Weights of a small GPT-style language model, trained from scratch on English Wikipedia: 6.94M parameters.
Each number is 128 + 32 x the weight over its row's rms, rounded and kept within 0 to 255. Layers, rows and columns count from 0. Numbers have three digits each. The size before them is the row's rms in percent of the matrix's.

# down: layer 5 MLP down (transposed), 768x192, rms 0.231, rows 554-622, columns 0-95
# up: layer 5 MLP up, 768x192, rms 0.261, rows 555-623, columns 0-95
down554 086:111087100148113154126160180116092158084045110154155132103148113073139135081120125105158074111140093129118171114136139108090114101118115037163046115137142124188051129139143133124132110134044135150155070085148127129121095125128178136155195135186129089172104138087079111159088091141200101130
up555 103:139128099119143083085062142134076122173128157099135144111092081121161062155104116145178110177160135140164142156163137186158157115116179136112149159100114098132114078169153182118078140082147126143137142094109143159163136150197093134144104171176163101136187071121192148190137106155096105159
down555 120:103183122178144099056127183157103132100172160054134188118090121090173112116134047110167109169125145154106154169167135148125117107235164120132155112101103098122170126158128130089127136169145176114125062103163144145114178066154127147139127100103132111128175131162121129132101166115136146112
up556 112:151080064137110119196062122177130149184138140127154130156131123159195146103134145188176071158167068106141141110086117111129099104138098100127135104157188118107107138099154081112153135117210140184128114122198148164143136134142144170111103093105048106183127107163098092126141139060112137147
down556 119:160099088164140109171074126103101167103127114123123100113136120154157130113101146157159138133117080105089100126072150125138149136147141124165080180119186135071124185102132110101211139070177103147155164115158124150097151113167133144085149146165157153143119151129145147130168111185110122118
up557 105:148096127137087084086159158105123199144112190105159120191179091121113129164104109134116122136063149064127111079129112103161090170206092235167120176087149105134118106146089102112127095173125102166124149140184121081125137101081207115113143160129155106162183070180129175106150137139124093145
down557 088:176144188118124117148109092131128110086137149126100103159087204143175164063166117128141117133162124140150126159094160200120126132163130068088109115149034127098155117155119145154120070120188149103061146170074118123122125099151076119185119082075134115091126127076105153136089094112116140177
up558 101:120105065139075081104154168148144102116156220145122108099121148096181134174127142153068128099088070085171114166169055167098131126108183076134086098113104095105132132146100150064087122144095130099196127146130175169094127142163137088175141117132158076115130069120120131165122133131112159110
down558 111:152220177139129075118143115163096125126085137089134129135126090093113182120148084182125082045174163134124169153158138130159168180147104183107108104176129154159118153121143147143130156128140178128083070162117105084106210134115056107105130121170118162137186116131165081155117140117126085113
up559 087:171106179135141071047081133074109141143091178114069144134128155119166109120171100141126117115125177198159128094129110123150205191164145106124131150121153117151164155127165114168079120194180060101136055119162097150090166083114116094105100142142157119147150165211139145141130089151116134161
down559 098:081187105064034121125117168059077107123111151143121139070175086124155102061117127131132149090122066095102108135201103112108162157102187147108151095090183041123152141139175161106139100122145085069171137167119087159112121117074107151153170133135134144103185133167141142114064174130119155154
up560 118:126130162170133164078111157180167077075145172110131160134103132095162135157108163100077094156139109106126153166114182101141100064121132110137140141154169086121217123115128109079124114132094104096144125143113062154133165083135160122097145105065082139140096175085111118168167117099194075142
down560 102:135098124159126156095108128076118092097129160106132116085128077135167117102102111062142120213116096078197071116138151133090126079192116111097106171141160082094108168131138129144116116138112088117193129097144080116128145064118171102093189118122096142102128188106120133108146120110162092095
up561 096:092126112103161116134142132094101110123109158168131154116125099104132107167160104145100171142094187123135106121140250085120138088164100124104157100092125089145133067149092185172184116099150155167062149077084119112088075140099117104180106128119141104092110182113140179126140072135069081113
down561 098:119096122099115074151144046119105132111126094135080206143147123176106181129142101108124178094128112067119161104129109156155134209098153071145135120170171182090113127165191095082112120157065159108161086138120128108114123142160109082140149109088158156147161130107157147167128174103143161066
up562 097:089163124139110112112093148122139171112096154126134105140148155136127131110086152113105117102108111152094193125072149158118132149112123113150167133151142132128134150148127124163145175172214111134139132135079118153061148112179061119144119152110038102094098121053142137157098088159141196177
down562 105:104142160119165115150133093109158166079145106139106167130125127106078154092137117074161122117131134111089140116165132107106116135154101136139093159073090121124147123097176074161195096126131126079109134082120162157086138116152108161117120202190077126126151144080110097157152136119145076149
up563 098:074117187141125105135128120123172140160112153118140126128110090065130169119138158183131161092125087143153138130081137104193168114102098078138169099103074199093132173162112057161105146131091134062146130167119089072123135094164183169119143122144055100139114129139090147147150106134116116162
down563 091:163108119162111140138078168172104152085105174143133140106144129159112164088121117134130159173139173107141084143125122115136103148192209089149107209147132158127142143180133104152133141124099141116154106135110109098144102091116087120109110128129138136093091127152107165135101121128077093143
up564 101:115125122131094111100210118095119187127197159188131122136115197112131105122181085114178064158088130156134054125176085084143119087091123095100153188140094120161117129072153116145155159145163156127117165102095101138152107094164130194120133107191132117114166134091125187158113169097098128122
down564 092:132132078163175155167044133171113090152102115050116109157149129165100105106064114157103166106144089120082160134078140106065147141189123179122069122119158148112140154153089121118117143084094142134140127097133161124086099189109105076111087134102166127148071158177183145120119066186189139079
up565 114:065110102145159117124116092147120162140116146122116107166106061108145137134114128153119069104127153124140115146118068135175190138084125117116150143075118104133181115166171081177118183124111146112159112099116129139129165138121155144159144125116106124087125093168101112080086125091141097105
down565 118:060117111151082178167064151154065120081073169135147084190151116076122108148126158162161085160090101208083153104081105095137129115123153077135133203110108151109141126136108101106136103096110067084145133128154217093146078125192146111091142142154099096098155157159111149111119042130131147132
up566 102:137148066125093084089098067084149090132115132169092083171143132134160081107084161185095115202106110085123112174107098120097125137088077146157140094131123155105135140120099155087188101184126179137129172116106154126106165146084133110115117097185148129146110114154159122152201108102159099187
down566 110:088134095167136129158133162142139187111144127135155151101175140139115100141126138088218133085180098160171178086142060098206138141141089144183113112161092115038128143185166117121101137099117115118184019135154125136126108124156151169148105154067155132117159094145125114142100141117133135108
up567 085:069138142148144099097141136129077136198132141144077115103160158109129187189154139103153119143106070084175133092069111086122121170147173125093159130110119067133195108124105149137132098137152110155129092139120187119138133136113185172147163092094141145202120150139131206130100122129097088128
down567 098:148145146100115121146098143148110114167082164113098082150098128129150148173132172139169153121131109071150134142141087143131118219106094178118148105126085182144164136109164154091123089120116141140086182076088126117119091150113147115185096109181153151127121070146032109164102140094101102078
up568 106:108115183112121139064143136174144095137117176087159139158079167148135193160085154106059148091141136072135122155130150085109133063155129103111143070128113120106157156136101142143092102165093134056158134122130163105126140102156127145125132132101127147117111194114122167096121113083139167142
down568 094:105139066131113139169106115160134144181155139124117161134122139196153200109128101188094228163182131141040163137194132091132099170148091103138130158150082085129073107172169166109155125104111094178188119155151071168105118131098136131135174165164127068124124161099184137138119117115155141085
up569 101:087105108104152155085179132152158119096097099187120072101220079134165148161156127084094162092113134173094134129129157064108138100178100075138063089117113130142154159167121124121112102099121151140190137128158092082096127122098147147116156109127082106139117145153202181138148143110108188111
down569 091:195151174094104117140098186100142104156099160092133177175066192071134134150108127148082129183144102087162114088198079158102138199106103183114107176141161116104091121091144142127148132117151137103089129101165151132140108086107167141116080128181167103105178102161095112167104164129202081123
up570 096:045152169136098116124123104165109130141062139110093099145151113106148148108143136115071126064158165070102141123125160078148133107119128094145113047117071163134152085130103104118123114124115052129135142123118097168120162145098145092180114127099102100118140126139114095137126084182104136178
down570 105:147097096155132148155145157101128184134117196121149095120154132158092106157080114171097137094176141111217107157106087112111139118122131174150104184209145164094040088144096160125107147121138143153069139077165121129178131159088138106136126133103188137100099078205100078127141107118133071147
up571 107:197093127139097181109159154093135147173114136174154169098113129143133197167142051108114161155141062114171067098162114130146159169113101080131141153120131115143089103145127158043084080129113151108140075054197118168161154164150121158104081174147057168127118145122099121156131185138096144182
down571 113:174128127088095159134104065080121129105169110137122199061088123138061139084151092135139112168049108153076118134107131151152162126144148080150035103130150122146064174155135132121110126120124097071121141117090059150131096154165104102125125146142113106110102119076132126083130131110161119119
up572 099:074131122105140138133127179118147132096151119127134132124133172146142147130114104128092081114155128117123134090161091162138080109120093098156101099104151176109106107093094145119134081129096154129181177133166174112152105150100046204157220137121114134154083070142150100126086169077125142124
down572 096:119107124151155141117117091065138116136066144092029089171104095145157131080078118121147119145096181080117059160173107159127054162146096178070138121139071136163098130148068123118157153098148142141134170116127115173141130080140162152120089187163132152160106150096111124152143138141115040122
up573 108:141181135115108102139128111061129100160178092124110116119114172165112118118130133188099185092126135140143087138129138098115165101180094099103143131087161100178141150111094151127132083100159167142149133120148132188078157090109107120127176108131109126080148083116116134149150121101149164125
down573 111:130145082196152094168119089068155163177148085118096127110110097185119082118155123162091159136167156132147102150100099103131175129218131165144186244115089081099122112109100111164089111144155180153138144093143162120109123092142127131113182080146211134186115105119124145065162135156122136165
up574 099:155164116098176033120145111130117123172123135115122107153173171106163090140061068166180069146122113137094167155189153114101120127102084178158159099120161137158186123117063190104122125114163149166124135158127116185126142129102142135185143121130100111125136125117160122153175142094139104095
down574 096:186143154102162165125233087147067132059111155145087089083092163127146153120179158115157153121097120128131109133146122189100141162169133106157093088116138080141179155065117156108089115149090178075188149163129096118130159117159136068149120127130089145150129125077151136107166119117131102105
up575 098:155138110081151080166087093103165099111079159095110115142098134084139150190050190111153141112163156110181119119115157147156139121106164134095151088092120095116156123156163158076134188098116100090087161073072140158112193142176084114158126148145156100170071160100134122138146166136158186126
down575 089:115143148098152125142172052069113136152091127087208125122159110131108098146121130111068134163079182107091122147104083153098099052163139149167102097095125127082133076141105156125129129084151138159218160122075132182103149157143056132129128101114091057128109135146089115104104101149096099135
up576 104:124140124112096100103123192136218197128150143158075089118056125076083188134106109168110121170138070133133116118114149139119098142127148126130134170150203176143128149101147121122064099096139064134156130118114121102159095157200153082175194132140143127108121123163110117148143108071156130153
down576 098:189110104156120147140176134162099137084144118139150066114187073196151111126114163140159114149107171112093145075105169103160168134143166135150151111174089113104120154121175135119079135091113140167095062130057099112114148146100136091135124183124141044102152142116104127059110210158172156105
up577 111:085153098150120075059090143155088058138174141146138142177142139155126097136094105131145132103153151126124108116088093164174136071096123208157148092120133150175164088117123045167095158121142089092171160121117160150148133126092153135219126118115121156101116126111163140094153190020176124128
down577 112:084167075137115103113056095108093035132084168116158141190185125169112077114107157175125093105169098115115102123122130117116108126100151129145145174116153106139117098131150091148156123079144118138109123138119100148188069116132095163121207127099125134090163096184148063069097154082164075169
up578 091:165123171166157165107113134163158135152140121129127130153117080145112130166123169075109104096168116138112145159189131170049107096171129156096152141154206127145137093095185177117104128104121122131147131118194141106115093097112155103144096063112088204153122141161103132170121116155093144131
down578 088:134160151161103094134113170125154126138111096123075132116130097137188107105144168119092115063137123103131131142153134111192097122102121148123133123105125130203098113132159148118144117166115126150061094173139068176144132203102153163093135152173161111170144096085102084117073068137092097092
up579 099:109143162113117139126118196188147104127124114141118130124130114118221117145157126058086100167112119181124174108124107084082062123116169133143124141091091170148183129164120100103161169076130148171122123141157156169178147188083129120172124083099161141126122058108054090140153117177141154186
down579 096:131124123093078123159116155160146075126101143098110068101113139157153140148099117117134156086136140112131079148149148123114056097161175166101084182147154066157171160116139146094160172135128143193084118106151083091134121172117163149152149151122069119150090145106077086102108115163146123109
up580 089:143134185176104147133130170120113165142131134136137137143157096104132173103126085129102119109127113081142148147156142178127118200185096134143148136117088103138079106173142209125112160183191160100114126134131128154125138159116142098096155119151143111118131129128061114098156090117092106152
down580 105:095097159088142106142131090122125153068169111164188166119111079166166146155100106104142108114137209100131153120082050138118197108104111105088117184164092143139106114144073049104119133104096098167179149137111153139108188119172139127173160123121124167129074114147094183114109149151154149094
up581 095:155120125100133073133168114152105127075084146093190096140121129122111182079102146170129085155170095128142150104119142136167163128160155119103173150169085120143118124121093126126134152145128164178114084116133106088093119065141109149120180104120196128116172197145104125157122112109079120153
down581 109:102124118144168136118097071077111127129132151184118155120074128136130151177165151131137159106090180096112088125116157161095057129194183075123186120131110096124115155125150132122127118143103178093167135113139108107095119122171108131149195185201136144122165126127153149170216107063147084144
up582 108:044105103110144107188112079110102147158114133132148143127147132169145131179100078118156155107136174119123103182128113142156144061170125133125166060150165107145110104145101128129157136178099137080103055145142146138113135180194135152141054125105119118096120131068165142131152102160166126155
down582 104:116101086112156087070119097095086204111127145103100186125080143089133113132198173124089113123158082081134113062107109151105144120204135145095172180139143108091067076159157092149093112108125166135129145101023151159149041143147159104090072195134128147139142104120135177123100076109130118177
up583 094:100184164161132151104106052161116162152154084177220127104140185048128124114129225075112090113105128128095171120130157090138175121126132121127168078137093130104088163086061134113108134139101191126170159129121128178117076123161084146132116101082107143097123104215118086150093117111164094132
down583 097:198103152147106150083173105116112158147149132151088113118098113174126102101178167103119125145144122132139114108142116148170147126176111132161103185152107108134226130171138105120135160137190041189167103165163162151122155090152092104103120126233184094147170151124167135123094165160194130087
up584 100:212176118152139084110130136149108128082117168127110097148088163119150176108086155096135106169084145142117074133118138125086128129120108166128101097109173147084123170183095145113134088061110064110115092098106164189128107167171083143085103124133115123103165152121122104152170138199133151133
down584 098:109187099139101100084076073104150112141121166106130142121158061096177117136121114140139136141087176134063147110116173065138126129154129123111127120122142098149164112156158098106134090168102067161119112148071139104122134159114096102114162115101121123158137065129127148156076146081144179153
up585 087:198121077134137174121111112109129129176185163127128150154143129109122068141125158092104148095138179094158174128187106142131145094144091140129096105172129089158166126044199109161116081150124170149092135144124104055154138078186090120091020168174088094144092105131116179156153151104120147128
down585 106:088182098089125168123115091159139094096033130116132084150162128093133135117182114126116115155113139186126141123032094124092106124106071070107154141137151118090191123150168173159093169136154102113128128106170076137168087143211081137124138105113148121137187104137115102153097142135198200109
up586 101:129181077111184185131127186160173108145082115111087136111121103080104179131163111128110141073160105120143129075130132101120134101082154170171154091102132169094161096089140196116124135158077166152172117104109113028096125146057159140113117142142137193121114087106136089130126053048152128079
down586 109:116098109165112166131102164142129155191125146092135066082138152146098131155124163140166076109127110078189170122135163134103115133100132126099143090179157151162079153113121151098145131096109107178151116120176112114132095153098035110052142140128124157089121155104096094085120096059083052136
up587 087:145186147193102099095134138178157159125153122107124147118150126114132152101173121114134145112103125143149107196124108139135146147097110103094127060114153114122192128156151163074147080106162102098071153122150081120130113171053193118116135119129118181133144122178093186104112140116134181182
down587 090:151061091190125092125090184133143085129115128158171138143059066162076178186129091114159092164165102142087122138149135069131154138148146142135169165121139193108110151113131170130134095140145093143131086153092170144156168096134093134111104135180154115102142142109129130175087155135104078126
up588 095:163172158161090121161092156153098126134114093118148136098115144144086092149103127153150110150097175103120185163082116103114059102085114103158139137115110186132124121147182144135065111074168172102135164092145178162091124159133136191114119105081076105151081086097126105179181099084123109188
down588 103:135167104176117155200134122089097107144057130142142155135124114132087160100114099128103104119165103063133112127201123171072120124100140146050174166176057174098123097155115163174158180079079134161100070129164135096142143121116078128112129123108208130149159133151152184070127142119098095110
up589 098:153117171146148127069113138146092126152121092106100154183114099161088119112153145139129152176137099122119132110146072132082110105125165110118131141151186088148163137117126156122193115158110112114097117144119134110131156094105105145196036135111163136080156194116131127138165110151078116098
down589 096:151049142150108134140154088136100122103082138178087159093134112066086104150153138168104150091170121154167196086093159117186131144126162120146107136111152209112103083134166111057155172117160089080146193105149124131216094105102175096127159155139100112101107099131135121096101067106172172100
up590 090:114111114176208091137147171157157148114089139115148168151196114138124137081116131087148122131137153079071098098080035162143150130088114141138114047109118156144133143135137132140100141127132126127145130149118158188063199135084109166101126132093131182096135117151075137160095102128172140127
down590 104:115151094138114134143079128142066105099112109125132100122145071119124116105191141100129134111118152199105150083104150103124120124092126077101091113108095140192116109237094056119122174181116062111076156153088107065090092175126196114136108109147166157104147154117090116065147153176112123111
up591 098:118148202139160130144065146113152110180153144097136181106115151069146133150056143111117057139149162149169129112160111128192125122132137181097174108116115123137119138127133125102146125134048114145092116106128108159137119083065130127107136102090102150045108126118088095168152077098102124118
down591 099:157178127156137166161148225154163112056173146145091131172134162128108149145081130147113130161145110091155158158058076119131080130110104117111085163116188136163127155110144183145118120045118127055188133117119116119107128129169103084096165170091118102136141141127200078074093138166158132161
up592 097:169103143125162197112131176066128125151131187106133155120129088094141122117093032157165112150126135106109140155175204135145074165140062114134165089060163118100103095095166155066093090092109112162111169105134147141149124149102124100179114134117113181119110089199144166151102144160133117165
down592 108:117187141079158115120162157124152108062143108183113118154127105150106154139121195152124142046096136113122050151095085185161130128134088112115111132232168042132206097120112157098177163120132087126159181161132119130125093123078127122133108080155109134124142111068083159148137095094126177127
up593 097:136117150160098137187106120143114145109135154186162147160112134114114145140087131065115042121184151105206117094120142139104156121150098084094119110077168144124103115144083113151163138142129182111162089077139092120127142099115148115160108088120100088119137091119160204163219143142096128115
down593 093:122139112142176098072109143127119179153168138081150093160163194180192077101154143144181140183185148135084124151146133124140098085132137144137122142188150069160172127172090131106124142136155108128112080137083133144198126114152092128077081101178155150145136143168133135134104136138080106115
up594 133:088148147130159138145138174136168105166120100133133078168156102111176122139147097122118150146114128057078140158159144099137195141086149075092156063095128163121167121147126155142137108146047120132129145157161190133164197107153114115129070123113133108153025122117114134098075145141120143138
down594 092:117166121134114102151183152158124139105201135127125099079189088165129135135137139119185150134050133150062098148111123152142148074109119099153067120139108079128164152178148150091083091100178113116175129137091139101058176183122059136084087118120151127178153169090196112082097073104154134084
up595 097:138139174148120095109124154117075134147153106128138112123093102118106106150130124124127082117135129137039068093112202078103111152117193160089117110182156125095093150144117186206098106100154146118156106108133194197101175134104119061151112061133131173079105046167126181171142120087119080120
down595 098:126180103112159168091126204144146145167122154115103135126141111153128123125146124129100171141061097120132137120161107130063179117090130155227161107156103116097120060118196147088098071144133083066135172131122081167146170073103106099196091107130070152121128134085148166111092193103178181152
up596 087:132123124145055087102135155121156136101138133164149125174205159164133150097147077153163154132109147097173095166119121156185117122047127121182175106133151140151102099194129122109138115160117155120144170135111109138131142178174163155114084107100078131139149116068106105108141158071134085128
down596 073:190096133123151144085139039151102105136190168108161115079105062132078119096128161128173143082187123110074117101134128117098190122169149145131114171102092081173142134124167099109105115143188111126140139103147113089138154148154136092144152084125160126127104154135079167159082129187151186123
up597 098:101241114147101141100109170085189158195178128118069157093086172130140146117147073122168097122119115121117154123110130097109125083085107101140134150130139110110176116118111146198142174098181087122154138123145086152135105114092102126102127109110166126120091092129131124152118137176163170099
down597 100:187101188102095156139098024179162127100131116121083111158155093180145131144136136072114125053143101142134133137085135131131154165160108111195095135141135094123121106156145088115116086123102178080138089186089102184098109141110125143110085088132120095132161135065114177125175141140168122091
up598 087:052107200122116091099164108128112141105124165061140126108184157047146131161144128156109116170143136118144082076088151146098136104134118084107171135142136107160158150129137138052121083176155043090156174151102093103129150116151082100145044111117131115142120154115122191132183125086133134152
down598 094:121122164085104075140167065132135120118103126080097124109153135113148126131139089131111073091196101113056097118111106112174157067091123047156102129101119149152106078119128132148098116108119110166130158117157110136151172144145119111185117099144126111200077146080100113113121127128096078135
up599 107:149163151144158088085094136177146124118079145060138104107145202149182140167107128142083123140084095142148149079199147101104150106142187145126131148110133101166118086164069104098124114166092139140109168097145139153124152144161144109132126091115103125115139100142082178125163111113134098103
down599 099:151138177066139171141103140152101170117138114071093074115109142132086088124092109151169129183109107167072141052153129102128182146150034150116126179134198116112106129148130138086097090127106087165132147045052097117126113125164106089132118110087125125174130119099202154140172163131204127140
up600 098:155129167141102133160136101138158138113112127110082173136169182135139135141156121125125132138115170092143130102128114162042116169155112125084136114147171135104075120129108115072175135140088229144095153139061086131105136072176080168100095107075176121132174149153092156130175125191124140108
down600 106:167082077132111135064164085124103166166109128148130135136130072134100146164095068096118087135118146195149109111153134088105094091089070127113135150122152116136134120119174145111126121174149092130098136139162165108154106150072135144121185067126145114057152167103128144119128111140087146153
up601 113:117181135102052102148127102182110092143148162112110151138131184170171141126137157111096095102121169133127131093103122133097104137208117203118197109130156105125142095149142110163137137172170128100108088089169179088149108117060102093176093095147085169106122098091082075089117128108125149115
down601 104:092095108159085133066110164142138146116130099096042093132152150157137097130174137111132122096206128139105130176066146148110115158142146138104203099119117136176152155213169092119109121167128039143149117141147139146181093104107137122100098187137153174121109153108091069093089139107137118115
up602 108:140158107095127171137037136138147106180137161153130214118087141079170134119120138095137123061126078111109169092109096109113195156157157123135125148100094146094147127132158136126183147158144163083097161091168154144183154144122202182128173149167215054138098100123149134122134124096113185163
down602 092:065150124174164139135147139120131117095084105166156103071194105132113085185148108112150178138113108157056126174167129123147158126133090072147125170137162121151123145110115135125115090176107068108135072177116124092124198136105119155134113116103102103077111155156118109131116132086109157108
up603 125:138188153182081160166102144148131158163125120100159179194144142132134139112128068142164142129114134172123129147139128099166167151144156116088153152125096143178129092124095133133094175103111157098147073149160123121126029141087170181138126089085111106125146107149127139189179126128154122125
down603 106:170088054134110139064048104156090093154084164133103136138108145201082167106100165153142133117146095115111150093153075102132186147108122117142139163130115095151064136092141137124155163154122079098103169090123068190135036100101124147142138093121179065109157092170145139147133153139132118103
up604 108:150132148169079137148141168161152144111100158100128185120112070115095142091102135124127096131147164137107114153126140170154076062165109121121122156130153143132114096105097126175131186132094088130094136053133104162078129153103177092083094102099103142151147148123151109119173068081142171173
down604 100:114173162135115112115138115108088090095103146097087143106113139106118093117100142156110073049060168113111090107107207138110128129123102145089117179119121153095057134100138097149131112108073061107218111143146134095064131170149173089086112107112116141130094165079141160055142079183137159074
up605 110:135121188175128149088054073152139141166134130107116183144124128092132071125095119115072065116139124074126122094201109117155144135145146132104148128165154139105116100045175131158124116164134165104104026185111122102105122154121121111219142109159122127126104089130122100151130100148147122131
down605 095:131148092127154176135149126170110103159100138163190065103082117103169094154156100136153150114105112172178084092166075120118118156140143162153081143128121133145103166081070142136183086065149105127118189130128134142126104091136136093151123103082178076107109138114131158079134138106105138166
up606 091:094069201150118143135125128192192164108119137178128118112149148140193135129169065146128089050125145130094119138131131073126106126074139107151170120120087169166138114105159139124115129135136069136107157148124119131177072096115163086104168188051122148114082095121137113142153183199092130160
down606 090:171120110095154177173073103120159162150140105120083115102117162137163118148174154147102060123117192182099138078176099131070192114100141156114056127194153132104158185122144158123173097104165143119114130117071071097196142095133151182114126116171142072128115132121195158107167145131121175097
up607 107:061142132123160083119133179114127143194056132116116099097083123159082107126121113138166144088122128109111094082160109137094127111187140137140108142148095184170127063146141147148106083155090133122129140213108121119196148134067115132122124122094098233125082135154151120073112073092067088106
down607 107:194121109125074120122145071177136124067202138137142167143164140085157144128132124142108099179156149156166138158135139125136132145110113167123150125115146108143158184130091143108164175157162111145113088074177095156079109126187132106139132099158170049149145124133090138188087211176199149157
up608 090:142166096080133128114144151167148114152126124163166222156110101164112132145067047141117129187152123061118101109150134062094113128110137089144158150170090149112142092150154143149123041151106176100149072165142101101115148159110076121140097100132129061123111147127094131145103071130145078101
down608 092:114095133140079135140092085130109117122125135157117092132100090083124215108170188072124123073132140157113152123096092141113081070125083142092075216085083140147143125085159116123138159133118123168084146136170141093127135118119125124075128090192157142146154122100110047176063099148100160061
up609 106:150079116142107141120088144205169168153205164163168152166105130098128063158109093101093111078114120131140101089119134087112100140130161124098121161139084150067107115166105142162136120094116114093131119146102119189143062168116176147156169073120100095143183105114134157095176130047134179127
down609 097:114139173111112128164141121142145132150122089200067072078163122133063114094097051100159157111088108119095123153143117125117088104148161110137091151152077120144083178113144152156138075036101102093165168123131168128136159134117129167168153158120170169140172158096095178131080120129139081128
up610 108:119192139104096091115142190121172102104071065114109159154078199142107143102098139158122123094170074151101084141094154113138107177113155188147121175123125146157163106072119127110097149123120142131119147173110111048170115130133124139140130114131049095119122111153144148127111136111162164209
down610 095:155177155117142202173125092204144156173123167123154091144141104083077125130118135143125095183147076133198064090115108175099137151120058121061132119206173158130102082112116164167119093112131116132053164065113131125158122168186150042096118101108076139145159180158137118106149089112164080133
up611 107:133174118091096157109143081117142109084143146106134158166111122062163148108093101142160180101166062124097147092155160190115100196152131076165107114140064169087104170121153114164164194061143103180086143102140182165158136146110168132127145124127139087138089105112155143145082165179080112097
down611 114:164114140160094128144164115065102109160153063153097156115103097095131106118101136113094154155157040173200122123138091075171068115157095079111203136118153164126138131127146071147023129096133129221063094122140157141141129115115102148142150108160099141077126116159088125168123128058109128131
up612 104:098131167142065143091168183172148134128154149090170102151137188148169152143089134172083118150116163111135169226134105120124120064169116157130124134077103133115173085171095133121093120142126183162104133102129206114151156146159118174162153141147070089120132104112134103141149164067127103135
down612 102:117105127099140131106149128172110118129119181124092072043110132084111138155082102155147105106102134125120171185130111066138136163158195100169074172166073113100148081129120147137144095143143135185086144096157132124135138110112089095103183133109096090160143118105146132093132169145091080047
up613 098:132150120096165157086105100146113136164067082120143205176136147129135093111098129112111121174098121157129084127097169125123113096108131136170133093108126124093150090158125117057191172125116174127119160140076147059153119133127124145137120122166137192171225068129107060123142111122199144172
down613 097:130157139130125121116149080127157150110102132208074089086089101122137080123081155109066151097082154068149163152121097066140085150114098149167112146157082111133112116143123157148163134089155101093072165103152154145124140141148115136145209114090131158131074107178199170113155136152146162080
up614 100:132099123173170067146140135093156202154105106093141155139085138099114130121118103138108130132051147147162146151087174162124113080082153170120147093158152126194123166172131161137141167144141137070122074091123066117101097128197118127157096126144103152107103113144150091127145116135019107084
down614 104:045122134204136138112136138166113105068193084121176165125186137162093132100169101096100119083127072146106127128085092124088111111111064122121134135212158137111102111126100141088091096140081132142193101153162175136146204165117090083132083095142098131211125088154125101082102151086121049168
up615 107:165113113144098176140129137082163193133188132079184151101122111156141084107084134156116132129136126145120167118097105157111073092091128123143089082163171088099168040110157120129140167124078155153158183200127182119151154138124161164138122096130138084095139109188130110129169186176186144101
down615 109:148109113131153184142110124149120180123152106148137106150026130128132135133122175179079173128114150114114176132134153099192123132132198099163121151145124112161114035205113166137121124112133139129086089166137096124162144140105181140187132128087151137118117139085128109090140125119132200064
up616 088:105155179069142092090176087124129142112155122131127126111142112134155119106118100122107132137147124109133117157099090084111103121119150117171139092144141177155143137128136130118131100138122141084106122098151122146059113035078128169144090143057088069046171115197175152162077189157114075137
down616 089:112043153181055168094133144133108150102161128083184137127164146105135095105119142136127092123124148145137117094105175170129113107172105108085109162124097084092119128143162180137132120131120163114164151130124106122166068110172099082157170096174184110160097106077115065089146085163111164131
up617 108:101125074116147137095149160133126151104097156138110092171148098136128077111110125151147132134171121127116126074131099165120148155146122079072097102128195160106128129089156145132129146137124111126154202100134165129124107143046099134099179137098122117136091118142172113112066193104120161163
down617 097:099132069108106167125131069142143123132133159089086070138154048182175124148109152163199097150089112132174128119125128128184151118107133105136136203115141080152122117175128174097123100066137067097093152088106123114114087094166145123105107145113128085148103141108133100072143160176087094117
up618 097:131141130126154109129100126151101122084128101118113144141170177118161118101123084145185110163181144093112165165086131123151103158133069138148113129113162149124137113134168166098159154144132091127102151161143151127195050138176123165137103113147127125081131139170191086150077086156128147144
down618 109:126176115078146144153104142144127118132107123172182130107141085120115087127180100142071093123132187146113112155157172215078122143064118126124178119111121082141114056140146098121098098104114126107145144107089075161130163128062163147127107133125061192145123097100078154113175122095122135178
up619 085:190145158103127107107129141129096107116107186197158117146123179074131065188142188106089107127136134126193148121174123174106134130095068083186162095131141161149117171096136115068101126114118162132149121111140123133142134114144111111141133144070171083131116143119084123131079160112123068153
down619 087:098121067128136121133148145184161167167153120119160102104148138187126133080097191130157104166095108129099116115141133114141133139174156150114139198135152168148100117189148193186184109118095126120149099172109135158159179139126127177145146161158128088117080113146095133134106156174169114091
up620 093:178102169158112113129079077116119192139128111051173193096129192105055159094176123118095079118093164106118171151083127088140104132132148102163121159111119142126080135092131098136157122164134149104098125082121104132171076150136122132186127133178130135098116042115136161166135093108132097122
down620 090:088102111093108122075182161151171072089111098105108098154162101143143087168103153108179101116131130087087133122155141141125130128114118149170102126163153082115156128088128149104177127104103086125217145126141120164108192169182109119085126161130154121104132124220105127077089115122147121151
up621 100:112084151091126145126106172120111229149107113123162115122091161183081144098110117103079104127176124157182134055166120140182107104153112159100191115163148136036136106149093136116080120214150112108150133118112143160127084107135164103114106154136127113114141088156109156109103126124102103117
down621 103:132171059182133152168150128159121162149096170184177106113189150142095120193129089161151121146129132098188142149177129142097102170088105064135115138159092154115096080152121114103163141098116139151129154137105130132146090155054055146107148135169139152102136144185101073139071146130114110117
up622 100:148124182123096137157128150158143139141175123165071138167051148068147188115107093140130133086200074122148147125123085096131116121114090135110020143088134145126154122139199060104085091087129145122085098129107124148110097101154145148123127128131108121133096149102098099197149171093145150112
down622 098:107147105150125107100183126150148059147132099183186097124132083039108119079096143121171102145096097088100087099208144142101106128145143099127122092155157127122110164169100154150125130145176107160166111100147040113143134150109054139123132172102148055077151148122191138132129098088138175108
up623 095:094120128110038140140161116114128160131133124150204116127134109150130094077161129113172132093106154045126156153106045117159083091125134078087088181133084171136133102098171136162065060142137121194164130161147139090140104092156080132152177162129123171101154104148126137101072143092186153118